From a checkpoint of a small transformer trained on Wikipedia: vocabulary 2048, a variant of Adam for these matrices.
Each number is 128 + 32 x the weight over its row's rms, rounded and kept within 0 to 255. Layers, rows and columns count from 0. Numbers have three digits each. The size before them is the row's rms in percent of the matrix's.

# layer 13 attention query, 128x128, rms 0.0791, rows 111-127, columns 64-127
103:131142089138122162166162132125098098126099125107072125145091183114144136140152115138135153200110091079138135124097121049151136050107126161191122153168142122093118168118075116196156094131158109
084:092089070083136129145158125102094088071130108181121119121200129114129115097117166170134107228151197073133114109120130115094131118139132081096155148145145085139113126111143154109069118151126144
114:153112131109090108119138138202107116138121130161064082110140087108161103100029176075163126171116150156113084114221083108093129174171129148110207110087132120166121109112123094107120189149080085
100:125124139133103139167170117176096105130152105129143112150093030155165148117171162188197122120137094137125175162077124131168112172150124142201094145118140101106055121128105067088122098087061097
100:112133063150141128118096124146134107072185169105149130156126139163106077139131153155126152139097103132104109120120121102059140166218116204117083092110129153070118123116067105135113109122162080
091:034146126140099164148196142102117107125147140156125129125083160139110080162126109162162154176097161109193159201145109129099134102097123147130115093163158107125094152177120106118154118187107183
111:119111149132098108125173160039168064128147116103063140134120151124155138064131167083106074145075148084095152146107104133109107109103148180116176146128138094140161103108089072101085098091094114
098:132104113119111143076111109166078129082119086107094102102054110170143161140136132154134095074133134160127127182130110189116099115148091160103084082156136144180133101163125135134071173177143117
092:116148138149163154103055120082068151134136151172195074126148067176151144032132172137083126131134107088161118101120123096149113112130098132111166182134140096149123119139171190151125127083151113
093:118086127109102114124132129056103143100088107112124163193158100149140129124142109074130124112135159165145115172131109142055082123066155080128174144097108114137157097146143171116139141132144196
101:162149146154120124076170095160142120079068076124096132076058170141134065182131122104150176115074170137097108131156144072117130110175131101165115098167174110140107159149146152139143135133159093
098:160172139121104164153048135164181197186175124128139141180064092050142149116124097114091153136150109119167144126149143175151155147104150131113125132088124126146139098096144116133160092120123117
106:120139123128118150099129081208175152132175119122152151101128111135131100117082153114064126112091128124053092132164125173144154207100137142105146146172157084160179092113131112147171112119196180
104:127164110112177121126123145100097086097115170114190173071141077055099113156144114128109083076060159122148134154132117162064157103129122097191090129144122105128187167096133105106122094113148150
111:149061211127135097114074128107094143118115164103120150087135088109122133105123121183092130168171173110121104147190141132132112096162099107177117094121146170129167155141205144099141124086117098
089:095132116129175124130117117123100087132144118150127079166183118146111129145084165137138142143132096122162149084123097213095158123068109148101108095131117118094066115120155113117198096196114125
100:152129125116107096145154071133115116192126075172173139136191059102113119069107177173161065083147080172109115167103087109185153157119129060137097157077114102154093098132163142118154153137126157
# layer 13 attention key, 128x128, rms 0.0701, rows 111-127, columns 64-127
101:117099094087136172170146189178147117094104112125095112141081168129095132143159132163164197159165093084166148150112070055127131083140116149169083164155193100111139111065122122178118079092150127
095:105129093068155140127121086134122060128082113162132142185169119139126104063152191157089130163131150090116125106132103077093123144125163097127152117114119078140133085103113124104105079088164159
105:191103166092130126115129151215162088147137106121095085099144100164139114143097181088098089134162131177147096139177067097094127196165140134137184137089162095166093096103119116054097127155113075
103:133143142120082126141139113163129134162179099152151136160133074146174167086141152129150133138104062190161136131098121115168128067127085148166094131096145102130052154152103045127197107125100090
099:140172047135178129126083154100183138082110155094127097138151121142084106138137077130100133121117111098120099131117132115113136167175142162166122085111127178109114150094030158134090113146176061
105:070191130087144135157189138100166129156107147174123108128069116179062115189165109128132158152108130087195167219179087117123120133112128141174093128121181095178129130177117113110069073127111146
117:135119124091117133102217151059136098115127110105095126117148168122135159040096171079100103121077134093104169151080090121116116111120141162118173172123165110149138117111084093105115111133132143
106:140123127101134138100135077187080123115116055080111111145107131171171212140135094114138126069127110150126123180120142150151050121162127108121101111128080136141162059149094132126062122139139118
098:146090152112129172103077087138090135148157135114139050132188143107185131074147131156121128174142154155150173032084200097167109158164133094113148179119087102090167101147133143098161180107132144
104:127137090130120114123158104065081176113087132110132152207139083099165114113102101081156151113144165169141095131134146116085115121092130135105190130119095084082132123126169141098144170105128203
106:181118156099122070083129115158172113125091093079118133065094163163138126163185134084115187105097115103106116173134138053118092166179142072174114098140158134180147152127097177141065105097192119
107:159116148164108161155070152148131168154185144145136140142072095049136105131088127116173161144125164127166101091148176120155171142141112146084124167159053089139115140158143086123176128107085137
115:126173144086117125143153114171198152136132135109162140080154149117126104101166130093075132087116150107061106121148160161162131213085161119110153198146143056220119108098076081135114134129172178
113:119195115070141122135130129122094093102121152124176201092141135099161131149163123119138074071082184109155146087109134133066179163133167056197117118145082110149152125096114098104159120113093110
121:109051200095155087110099094145097108092138178072144155075134124126147132125117143181099122161123178091097126141166126104113107107190112120143114092097141155118143145167180090109135139150102127
102:103150096088191111153120165136114092126154105148175111154151127134058100138109135167140142141135111140187160144083143193130081208075147163128121143085088149152116118157094135093107081152107138
104:125116130137149052131088120133118111132117110165162128147183074112150090073142158124154081070147099138147122131081126091122141173133136056114089157119128066174062087164141117088136170172106196
# layer 13 attention value, 128x128, rms 0.0524, rows 96-127, columns 64-127
103:135116104088108095150123110131158099093077079152116097124131188144140158137175133100130155190112151174112144127093129104088150165163128087113101102144153069099138087108046144102107115113171086
105:148135156129105092123133149104144083100145088187181176090105202119079144101149129188102107129129120090152156100137196170108180075078131150189123140113150150107061168102126137112102104205086136
100:152154214112097131122158153137206091057056120114104146158088095198137118105106147110104046107101146139113143099149169148137146097149152143142074113106150172087165126151079116163116110127115055
099:128089099172065187102159146143171041122165128121138202117182148140159107112053107142146113124097164144103094155149124109138120195220135134137182179069109137078129145163127112094125139151113122
090:104178163128159145193125148075111139137138135124105080103111103141097131157155099149110132137088174134120186122155124184171105114102060138104172076106157143095139142158135143130180145177093086
099:143082115123059094112163162126131152187053126103189101107094123106080136188082176108161170131131103110128115098159111167128205173112140139148202089058107117119088142106120105146156122040102113
093:115039149124155113092097143119055139098104125139151149176159095134129120153139162177113128200110126187132187136095121105037147095145122160137094123119163144179114107106086081152117088081107193
099:135138118121163090183159119139047111147152128128195140149190125129155149108146109057161095160155180132135165126111057144154087105108113102097145114140125132127130055206142178169137092083073179
101:119155122164117059171077170189149080096118098150148099165147136142086089119125177095138083115135094162066138141161121106121081141150139094047102160145121200113141138102140082095128124164187094
099:111115101143117193150166087115170088190066129108165108128138145172106147109121092130141155069180113091122142131092144128076165153120152156138143109092124140163119105100077095118054093094159165
105:149128094111148109150122174156075106101186106135130134137161056097120124147096125116144118133166107180130130125127105182118155156091125135152100168129114092128119185205126088144146146159109171
108:158138119126101143180143138188206114123081094157098101112123103124155188015089209051122180137085106078161135144122143098132152097112157172115109120167116089196127139136135107130129103131183120
103:084152101157100109138077085159247073134129189072130133136132175056106115157129082044100155101153155123137133173102171086083094121172133172115101108114155099160126131117084091194114133147169081
101:116163141142188116111148142131134109116117119115085090109141116176107151132196154143156112196157178139114148086161143118192174149082104117128080123153153083145186115157124105167108130196146139
102:177111134130148128113143156171113102109134151128111076082118121101130143024172120148138090161143132147129125083129124071182115139157125116148117152121143104146085113145142182137110118113143062
101:122124169136137119168085205129130119126168144109165104128086103171103173142161139068053109036109124122081134145154156113154114132170106137075101088138181093157126101134106193147124121104145156
097:168151159150051114134117175131139182126115081150068147121071070107155145160161179162141092122135149121143127074111132159137148092091081174125160120152153089188126172135103180193125128130143155
099:100070119144164092132165092141171174120079179107110176122120070063137132147126139108208101123109163155128127095156173188119095102156134112124076115087097078181209092114136156079152107198123164
095:096101098126112161174083106163155115154076117154138117143173098164131153184141117122116122076117215191075160120164120107155169154075126165144113144143161088174160083132148099126189142142178122
099:100092072123110090142079201102107150190110145120054147139165105059161111074067134149134144139104090136158094054151104185167151116190153127160051198092113163069149134165128136109110099104085109
102:122138139105108097146090060125110135139150144211209132106135100168088114098012134150120172134132091107181142139086144131111143116127120089110172172124170134119103125115170124118196152075089109
101:177101138147119127136152103146164131126071149153113121169143170113126132154107136163133079082177046189156110156111117134140117143126113139101126089066128117180089163066138114089077076078120154
103:097128128149119135119026087134120119110106105130124109108125073196134131129128172195139061100108152134134161145118130186147157154187146160107103141091116225100102144144139124169173133134136165
092:143069199144129132148151081129107126129082069093134134095091135211086138091134111108135157118124097156091092106123134095162166170088156104147118076125126125088164162183121118123094135151107108
106:119087096104136116104166118079141077142126130122181107143108131064128123131126150175088100094135162076095176121054156113202147162197046171111102085205160157111164144096145153106101099095175107
100:056108062075170117114178174165149137137106111140121139107166117153141115064154101079111086124166146129076128103185129151116114144112117218109124123142159136145190075112071071117152135164087191
095:155083226193117135114132140124106119164189111116104135170183116145140086126123100125122120161117060162153195108175134127202137113141147136100170146133184155126107132157115122128182126097123091
095:092090145141068099120095151136161117157162178128150129136096185201130138117104113105145111148129136121130166131043103135177140142052092139132118127102101166058139085142147127073168141122118132
104:176143119142154132137155139115162140149078146087126148172218130175096123191130150196078158143123094119143100095105129154146144154144139072078140153098108155095126190128144184127139167139127142
102:159136141166125191178101063131146151160165192205179187069161152101102120128180189142107172114167158145054112128124158116127165175112158147101138121109154158148149137127115122125135134127124080
103:076156178142172144094051176115067144120133142147149128148168167100095093104107142071146121138110183128189177103160157156062114140128159075099197155070144150140146077194102150140173078145181120
093:087123122128154188129068155142096160158128133157132079167093139142151116153075079183124121182131089128122186111126156179117184128165054081099091156167122174166136138065135129132125151118172130
# layer 13 attention output (transposed), 128x128, rms 0.0451, rows 96-127, columns 64-127
106:201135163147154180100097144134118133167160123129162112144084099131127127120109164109120109096184135052107111164147083166162073135078132134103107158100152179156144151120183138159166152143081123
099:143110069162170171157103120147104162169121198088118058181091080167127164140110134102124178125113114137081059084146093075149090140147153099106115123144092111156166107087137134148125166071141126
092:119132062084177171113120098166118115177172106131173180113159172102120137118119155097101175115160110093126128110157054119104131188072140087108153147119181103128135135066177183137128168134141175
092:119174105100185119163128154104069200117122110138107123133086129113115130136184096117138153153197129137137190065111173091096085108057090136138093124171124107124097114130176120146112112149116164
092:138128112081128142066140123131136104147135126119103179203128164115156153139103160105150092092141085148125091130138091089101166135154189095172157204106121156136134136104092106134103131079147179
094:119182180148218159120092125156090143133157154163085108116138157142184133149182117124062095094120152143126135202120115086141061050170109079132031126165155119144152161125124117132090136166133116
090:158187168096082145173112107142182115141114098140103119132123166137104088088109107109127142057117140104119063144120127112196111153077145117105138114142118101098145192123134176149127131164141108
095:088106159124106179098121125131169113070130132158103146090124118140164093142145128152118132111079066147165103145149171132110166136191105183162138091122149144125106181113094120112133181166158074
096:105109141105130204111178059106079165163131166104141148126129136108155127128182091146139157150119175072192130131110141157137144086090135170189090130131138082133157108147170139129145085101128158
101:172127164075138118088071137174129179105177131168091139107124118112144138143146145134106129138105162124108123140165117065164116121119129080131117143142148129136153178122140157145143136175091028
100:113101129161076172129170087075137151144110134121098106102122201146176163120154143126118143146132165082127112125131167032160074082129108162155156103117144133116146087131139147087131154098106106
099:154111136107160118072096097128075135131183164078171139119147184148126052213153127144132127118176132139104112125130132187101100181126083094157102107136124146117155128080120175128133155091154122
090:138095122097120123096177156108033146139060089155163130097175050179162150087118112204137134131110114103133169123125095119157122120105127076128168174124140174064165116153177183077114159119102168
089:143104120115100147145113086082184157182159151172137195147148115085086098129125114108121127029093142138126125158095156151100097108146147164127147147078120180133102117125116165139148087093121134
106:092146123155152080165173125071144129183125156109141194126154131119144115152119119069127153092115108111158131141142168230061102133080147129095148085133097115113126156113108104128174146137135201
100:153141091118146100092140086142130116132107101109107122117140184081169094080135127143147141198112118074188098122140097160122169127030169090172137125108087162119161130074153122169109103207154107
091:091090085132185118114110127123129061101131173136179120148138190145085105093114128124092162136100089122126141165106079121133131160204141052124110106125135140126156081090154136129115149167116115
093:127166131129102137115151135142099082099132089104193128131138149141155136131117132101084195172125069080123134138169126077149162167153101138130164103192144130060057124099107105164110165108144117
097:156168173086170174046145146089104149139136134081077191109082167108115109155173178132169097159151125070129103162072147104116112121130146096113138116118139183092091122157170169126095111158156109
093:134154160125117134094147047171130116091158111119160118087092139181150125152174112114124110144152136121106120205130156113100099135082096135055178083175127029163111110115131073124125194144126185
090:149129155109120162099170180111106137128151113065069091136129188113132120182215103125131042107118141156160132144199122130133119117139129161092064130146080122154148218134115079110106078100161102
101:106114149074120133074116132121111104115144145116094121121110097162132112127147110110072154157033175087104133086093145111093156127139126113189167142157154175113187146095056134145158122154141096
095:121156110143114173142159197115144168108165155098134188147132195129087116126161084112114182169163126062184123115120127087128111072096092105134134161123147056153137136131151114111073134108134083
082:146154106123144148114066164151153135141198166162109120154115150098141140153144181123126135133161188089110089137138156130086130107115119127082119148068082139159111046067102128109112142097121099
104:177203118170104113185067139181119118128104141145088112086155094157158080171163107102160188124125100140169118141185115149087128065119148088155120131039119102151136172167074130135153137149059102
100:163156172174112136115067084138094147097135113118103159137090113058159121203080120074173151129095155136175137136107151085137135120143131080132111142148104085125060122139159198160099124119169046
092:116168042079126117151106104082131135117123103158113115082061137131091188119136126157151118143122177089122103152071103161077122143141148116143127112140070107128173114107116133142111146183090157
087:153167106106155178123140079113113149085136071158082107111162092119107084165179153134132121118133127119124077155212136116075102124158135123129118127121130094144149147102138099153059107118155114
100:130148152147078104148124119136109111107160127121090084083050085138139115083174111140153140133098135139159174195106153131123144119146107134213126091172167125165138120153101060157118081090119133
107:138099115109145099111160166113104146110094074045093093198087091136126119123111093139168091145097086099173153146128121106142101087116164142130155169154107093068115112110147170147085112152152125
100:158118105104101122186178108176153116135109087110166155103065084169173193139161145205119124115133049131062094175085128103190117149125094137144059105174160097101089186134151116112121160138110126
090:184090112175115083134186107114146154120133118097153182079150122115139124108142169119118106127125128125124082173139144070132071098102180130198134078106121060097141146184156146123134115111082131
# layer 13 MLP up, 512x128, rms 0.0706, rows 0, columns 64-127
105:145132176168048102102112133147146141129177110102101162157114126117139152150098117175185093161099132134093111030184123135132055140121143152117110143122090117197066077115152171118181137119120118
# layer 13 MLP down (transposed), 512x128, rms 0.0464, rows 0, columns 64-127
092:136157156097121158119145097105196140077087112086128197158131141134078136115133132104152195153107047203109131128087109136092088136124131142156145134132155118174048179163106130118087126135150115